Weights of a small GPT-style language model, trained from scratch on English Wikipedia: 2 heads of 128, a variant of SOAP for these matrices.
Each number is 128 + 32 x the weight over its row's rms, rounded and kept within 0 to 255. Layers, rows and columns count from 0. Numbers have three digits each. The size before them is the row's rms in percent of the matrix's.

# layer 3 attention query, 256x256, rms 0.0574, rows 182-231, columns 64-127
077:105156142187198064100150138136108110074105146083057104141173107038109176146111185113110133136050153121138132120168154154171162120152118138146104122109141145158168094157140124118156100099128102
102:126144119117106148138146120191110123149138164112103127177156093079118118142107198094102054085086192092114108121140115149162146152070134138125137122163139095085139106169122123135114137178116093
099:109156107136080105098134111168164133096139194122090100156181080128159150157102101086111136120077102107153112146174131134104180143149099127142123079082110159187152123167162126163159142102143115
095:149163107115149158083159088144083083142105133104102119122161126127181111115086113106122097117148191054081086164162133178123131136085136088101140119148114147139119098187117165157168109156126140
082:164098120150124133118070159125148151129164163077127119121156090200109134134111077159139086176113120142128116098201134110115142130174117146153127131140153145119183127119214111175143186121150099
089:162164149112082148128152120129160101141122130096119100102149128125117116127104176164102066109119171105137104181209130135135106126141135169122137116113171153090158098157147120160119083170119084
122:188129157144117153127099152141163127112129195113132077128135109162151140117133087126163049105123129129148111145176192135076135153160133163129108125138111197120161097159210073166191159123134115
072:136150116091092162140130146118138100101097098117097116131173135116061122158115159155094079090158180123138128169158087125113053129182114150128185095135115165110153103155115101165120142100152139
097:103095133163182073096144085108158127123139126103052147140120164088159127115169128108113117095180166127140176118088112111144223074166147070118131168081148181168132137143145131153131111122175111
087:077123106113095128115077144159094167087128203100165114155135119116106117098108099118172117117130104085170113084161168152135189173121114079133142084092121166175175100129122189141116166179134086
108:167115093164105110093131094128115099154122161085176114197133117132108149125068067167127094133074092138150159099134133209110106116123142112151089087058123109098187177165154133109117144159139115
100:107185115168156155166167107155104111141111152088104120107102126178125169192139153107210120157109102127089137099062155092109139161099064116198070109139128093099101142150081159138144077113084180
090:168139114095099165125115191192145110094110123061082135110169154128064099111075131162123086068114162081142151177160142123146120105128122121136145076123152163137200100121155104136178155131095142
104:115156175078167115101128117149112113184113123135128153062117149102082109083106120099124116146127171143051119150074089110154084137118085138101149184145092125058091124116035133105102073111096174
066:076134105137200077120094132116083125078161163144160124112140097141139178106165118183149147171144116149084114095127153119127223129149095101169088155134143109172064170120134145120134147151120117
103:099185129083142085150080163181154067098155155134078106158143129143084172082143089145123159112149150123127086165151086057117153127089120091102131095096195110085230107127125096114188113116098134
096:080091105185094055196107159065108159111125160111124137151158117205154196164108113077125171100135111131118172117118143116135160107162136062143128117080172087133168135130133160128169154167101114
081:180174090095118127120129169143145100099090096089147126175139096178081126123124103151126089098094113183194103147149159124073068104160087138107147130086142168095178127146152101120117152098119153
091:168160125133116177100148152198152120187147154130135065067108151203130163091113110128047172141168137098129093115148086169124112127144095105158204091129154101084159133137136158149150155049114130
081:098106124235115095167130119110124143101136206133159124140149095147216166172106135103153159145115118123127189125140160116170171088157116127148092131106136155183112197154147153137140143148101104
106:142104113224184110190114088138117081118146117160105114089124146109123137152144164178106156171177193106129155125117128091117184170106110090160107121173133073096134117081161121157110116111139130
109:069199116057132136071163123175121122130135061117134085163103105104129126145116088124131120154076156075134056109137175133112172168118129070115099149146132077135098085105131142101174084120135106
117:167127138094089107096039071199154095095152116109129100161066114153152114057170144175123107099162172155141089128181125108096158120150108110104119093161100161147195124091145163104161149104098121
113:161172116166124131140137140104190172098127160100134136133124125115097144101115095154153094117079103145184119165128139167157103146140064185122071130179117100126167092157167122104094136088107105
105:139140092113128108149115121130083154199120174154207120117123116177102198154119097099138082144059121155127156135142131190132108083149143113131097158083103126179119138106137181064145152180122125
082:196135094146091202166151150114144083158111124118167099141148079135087114147080131103114065113092108122176121140130092130091057102111138137102157110108128119127173142160092062190146184138137146
110:196066099127122171082151116128179120113125077112145159075115127130090135125134187118098102101125148112145126131146129142160024088141099130141105136136095115088154138222152148188088132049192119
115:139143109184152116092163137194073121182146099084151086166166123150112121184052198119145084118115153111119145139143177131150112095094140138172128091143123082150091118117120126073070135155121099
098:090084131070124093103153114079084170130114100155154071079101092130176161136123118143082131128135139154078140210138096119149144080160114132163118133124127138168080139109107104082146093168135143
113:143169120146076110136135127130146133124104133119159148144140069189157120142040080152116156150089104129101125091106175049082093134123171120107185082100147127137125072113153131098154062085110116
103:140203081210151154118111156151131072084115202177095149135160118123125146115142132098129155128138146115125149162103159106127085170119108152133085137148117193120121132102157159091128093106082122
092:144117078136091149142152135090164115149128095093116159127129053125101124178092177133124067090124111125170112173169134127128104101108160166116162116052112155166189143138140134136110107134135141
109:181106163118140082095096124112055143160150141199125118083114145086216105137158154114118156183151112143095121131119141141129165128146081124200092138028127132127093184123125178133102130175119109
106:083111190104136058142135125129025165174127120137132100129149130159146127186127153158107101136079134134097176088106126129123130150135199117066136138116154145155066124123133161115128150185098152
105:136128088131134091130103205118059135127156134113070150129130097143049107162093191169082132135118159059106109172152091184133179122132134133125097092178112056090149108172111102172142109138122154
110:120130128128148145119165114184120087143100141166102104118087135138115112110170142181158120193144130152147117147118125059151206129105141145173116100081147133122063086121081111061131126087100174
107:153151121117132125148045133113121119071180199152152119183124145112136099155165118136184178138117147125106097150090164173131139132102126094121106133150086198134141122108149158142114175071124132
089:175177037122107163115086138109163114072148083117054124091139064182134099124119114161150079125092148179143123144137132112074113140148161201120179106123145162083168070158194097133118119077123109
105:096187135085126096107101166194134100137149162095162101108164106050114108092159103105082081116120152119130136124150123154142136147157154095104196162102088154131088130219083120105157162079099146
110:102086085106157135121150120071035145168123093120090162089114064135113099180105173143122147144125165046107107066112165127153092193084144177183091153125109080187064112140158190173097134185134103
107:153106104142158135122159062124183089150148088125129144089091129126153124127166114120099131204132120174146144136094128105087148127141130164162131183135097099166109102127161072109123130113221116
102:120088123106096158093140170190121140103144094132121173138107159133052120173176091129166088144160146131152137129135170093088152173111149105215098121128130117132104127125121148116161120153100140
096:187091056118109140182096140146180094130162124112099099147138112146127133148091142157157074104128147109122130123168122132125113156131156095133185090132135124093179095172158128192111134148127076
103:106126103129099065104104099120125131104123158098093146115112146180165103185109145091146129156111129070151100149125129145162095157089169136114117093113086147117127100118091201130096107134142110
100:123145134172143118130129127095051085152165139193192129112093192118151102133160145171109185160159169106116119124116143137103228151094108120161131115117149088190105110094090190094185132126133166
109:161056155103078050133167111145125122150082145076121138172153144096183125144099166077114100110120102087143147166107117089181152069126165132134128139072080158158108155120098117124112138124121134
111:138096113130169156129151121074142096112149101151116126139149085083161117106101122139088142113165127102041115152128181108132119128140087099118195128123110164088108171131147105165138095126125073
115:134136129164122158163130141111172108137128063150130167168122115150102171208138121169108113142178138186106156077112134109090153125139162102158152091125091083174152118073129084156139161100104194
104:113110087205053165130178106131156123123089165127129151111132112177094139121171128128143063073123170152102145114140120148159053157113148174096137096143116144066150171161148215144155106092124098
112:120149124147096137140195086114141147190120071106159124088140071132144131156130166071145134158119122101125149104112150123157058096083163121120087151145096085115082165129153090186159095143164096
# layer 3 attention key, 256x256, rms 0.0551, rows 182-231, columns 64-127
047:121087168095094164183138139178115149092099136131112138087142094143158151148122105150136150159047105130144062170187116130154103122121169153111135011068117122173132167108138175140159135133141105
109:106149119112114141150099164165208049132126105170094136102113124120140095117185149150126072123138143180122131133132092118107139110132100098113118095115140147120101106092084113107155151127125171
053:139164123149102126187173070166177174114122094141048148142159098112186142135091154217173140175103093183173113127154106143164097084139118143144134046159099143160158146109135138117085114170132064
120:155163109115163128173116158143190103128122138130057118079123162115190044083097091192146142106144156166131142142092121125128158212166139157137139105153102116112135074107038142151153104120085183
046:167112208079137148171125120141141194116124146093119156109144134143158132190136062105151119141131176142118180159177093144172122128128134123105153133137131121211089148117146151099139106151141070
100:129145140121162176126083164127207091172180131099133143102132117098171065135152144153124122170088176170136151123132100164069147115181122124121161115117117109103190120190065091095140156083103214
097:149137138110137162119122120165146152136147151068120119191160149120154094110193104129159144178157124134102169220080132080110140145136103122139173201150104114108121096143072079070184157158125134
057:112139090135143164103140109160107080195140111152177105164088158110129109145189127133066140108117127120132130094105123118037109138104120155140159203075105151052124083134057119148106120090150162
096:099171133129086126183114122098148169123145153121105097145156123147075109157088165156167132117065146159126109074159129081199122121105084163110145127085159160189091099091196096137190097109162067
065:150097118069181218106128085101110196088134105164131085128090153146116076153133075136118066141176187139180181188161131081131159173156127143090212116148145118151107101067097144124166129090156131
122:164118130142206122116098094145203100116084057153061073125132141119161149088139070138098158139106096157112129169113142116063114166098212079104168115138056149081158139152144144167173173175130076
081:151100100149082112100151151129176088119095059094083122134155188067123143104136091193117170137159130114112111116096136170101137136119093109111091114174126139113136090052185141060119172195072120
096:118182125165195147107064173184113125144147123076122124122102103103159125136149097113149070114116137089120115154118103134124132146135126087100114161137156127040180111116083147081144095097101186
055:114123130147130155107110169121114032160141092160163148041035131147095172155156094129144133117148109132105153132172160128111108154115149050182153142118125180130140112099147099100069083097134125
045:176100144131112153217150107124130176120080190086100079124151171103145108113110113119157112097067168178135132151140148134144117087113159148072115091102133129162077161101104165104152144086105109
098:111146132115136141080120126129125073132153078109099156122086087102121124113176109113155092121166133167142144096163102147128110114110149062153149130151170126124153118036139157087082091207086169
084:128182080101056149203128113151113135121120094057092094162157095096161147183089182143181102103120127154118123099153095158156109109122180100128096080161148078128116148052173152110143141161098145
063:113134129158151132104119155108098000205132080144180135129096164128152186130176097097109167102219116132106161132126153114113117130129137120178111188155124158120128124065125127073055136176162108
139:149110130112147123138133108105120122071150196134083104144160125133155174136163134140073131168112122060133160060150127141186107161118138148155145128123130135135081159144191160171168086160097135
050:168161161084107092221164127124174227100080194117118093140199125091134152136104127150182136142083111127115056160147130154146132107128167164112117081106126093103126154143128145183153147111115128
103:162139123146095015166074110120141189119118195078129100108142164122073151140117123120115147148106070105138097119073142138132130166131129198074166096067205145131113117106176136107149106105096147
116:154087080184126131069130101141104134157134128143089159103133100139147117110144092131168097129150149129117144090134153085135164104124087134123147167104107144172091173081063111098135182125170143
118:176093140118118157091114098098188115200106102126090116136116114099098152145120079085077127116131219163086132162122128184158156105120130123096102149145107098163089113114110136115154128155114173
117:124089202107164143090086151096101073140108090146166166080142137166181130116128078115132150136173143153104115146111174106122162220173083174096117186181118166102161184154079129169108175130115143
101:073154105155120117123135151154120092205147100171141113140143161104162152156135160113144123140131092104112091196144125136097156129123151119101125152118080135130154101083100116075145150152129213
054:121126091182113094102128128162125022148141102152148151117117142116178182116136113126108139141145130129115163105083165087057130172124106154162129192126096155103121088173114061117102088150115127
111:139089126108160106125101158100136125162159123141087124111135165114145157086100103147106072095145152121111161112127175174234125180097126125130077145091149180129139164155122173189150167112111149
124:181065142146105144134180163200072118124123078122207077223107150114120150234168112092137058134124079062141136113113090109112115088153125137092151155123188102152141149094164095126186101136147195
104:121121109151157152148145090151143109153125130114098103077107089122187154089056236130146093117119134190131135145191119147124088057127161104133127071157112125133172157139116106161102162147134145
118:174102134134103126135182071047168113104130140118099188113116066147230128153054122115133205135152131149162135106110093135135128108148161115120143122218085108128171131137172103112092157090114139
105:129157165145170100126182147092156139086126144121193144124173118173137145084149101112124158100068070085148079228121136160138106142106143176163121133068119137010102116114088091155079149134098123
076:150167101123170164148129164080118087143159183143163198117104089102089110158131164134145141100117133123150127153118113150046083106111119138211153184134162114166136152150152083127093055125229087
118:151097157128165102116123123076152145109125159099129133059112135205179139083108147145135166170137142139149194168149176136146131094154143081119169083066082145124151090150136124135066188149100113
101:092173109175090047191136158139197181152142175119153061209134132128110114106117164139088132138138129108148093110090075129119150083161177121111149156081085083088141136110149145115154183149055160
100:151184169117171155095081138131120097071150127104077090146135095102127120174106153167051124158085201123151102109132139171076149156131141146102118184116140062124144139139165126155130093102072144
111:168143149192100110190139094149169132138165128106110139093155142113158149145110146151127164125150119136173093104104138147092116060133087140133124067102156192149136118117160145108090100172101141
113:148099144096126141095128153070130143170124145129158096049102135162142122117131105102135133125146173089131107165107144131094119138183137106124148095128166142116128128147131131125135152140191107
080:206088162108066160158161135075120039134158170143162194090086077130175126124168099139119196139151125101118121125117062111101120102095099147175134177116144127142101130138159102065112061130136146
114:107103118054120084126139143106143151082157192142157075125109149144066185156176098112096075133142125073099132092122116164111155092126105133162156131118136131181115131136170120111169071091104120
109:167051158106154090160122088072135156083082138125150163085115152138144068115147141093177089100159138147078162115123121166175146111104106193122105168113113154099102147147112068163136108185093134
114:118155122134170147067180119134100149136147154136152150104150119174066080127078137115157124119046115134139152101123076081131097144138108144140134162065155125141052118154109097131162131110099125
114:119114110168132101105095146206119127118141099119107138112115158135089193179115124062135126101137135062132167157094152173113171077134150128112157095138156097116155125108115139141124112092123141
078:195130112118117100106099118082134117117150109119172149165162127123141111127164077130114104110192127096150180109105077094103122150117119189154196211147135131101098096127149101101166076140135208
111:178089136081136167076151113079153170089109163101151193126090088109163111132131137115083161152165143143170103176115076125121107201128155162164108182104144096135137113097125113134144178128126158
095:115074080142100081128078127102079198050199167082136139176093131131125088168119126134151117160120104133180130119103111111126141137142096120118143100178140100163161127121181165087159118160047152
108:106199145099166127162185153161146176111083113123131082169158115123081151156096190095119112078120120159122061140076129166160090161157165113161081105104107072091146175162111117204129148126090141
119:148084109050092131174102101114133074121084131112168125146085149126122095136141087187135132128136098173053137131159173120137107138142065142187114100141107171149089112079096139148130136161211086
121:137128119149132129154136103113069150136087129120101161093107042155147146193115133081074138124099152081134098120138137167103019093137154180133104029118109115117090138163168128152127110143100135
111:106079118095036151142159157139204107117134163111128125110112103163102114103103101149097138096116130101154068104146146104088086146132080139093121125140095117131123162139114174153174126136056087
116:167064149080098107099171087176146132188092126107191092085150073122107111091087127116159123130106125156091141158093126137133130101125159122096158130107142118120127125168041075162181186090158164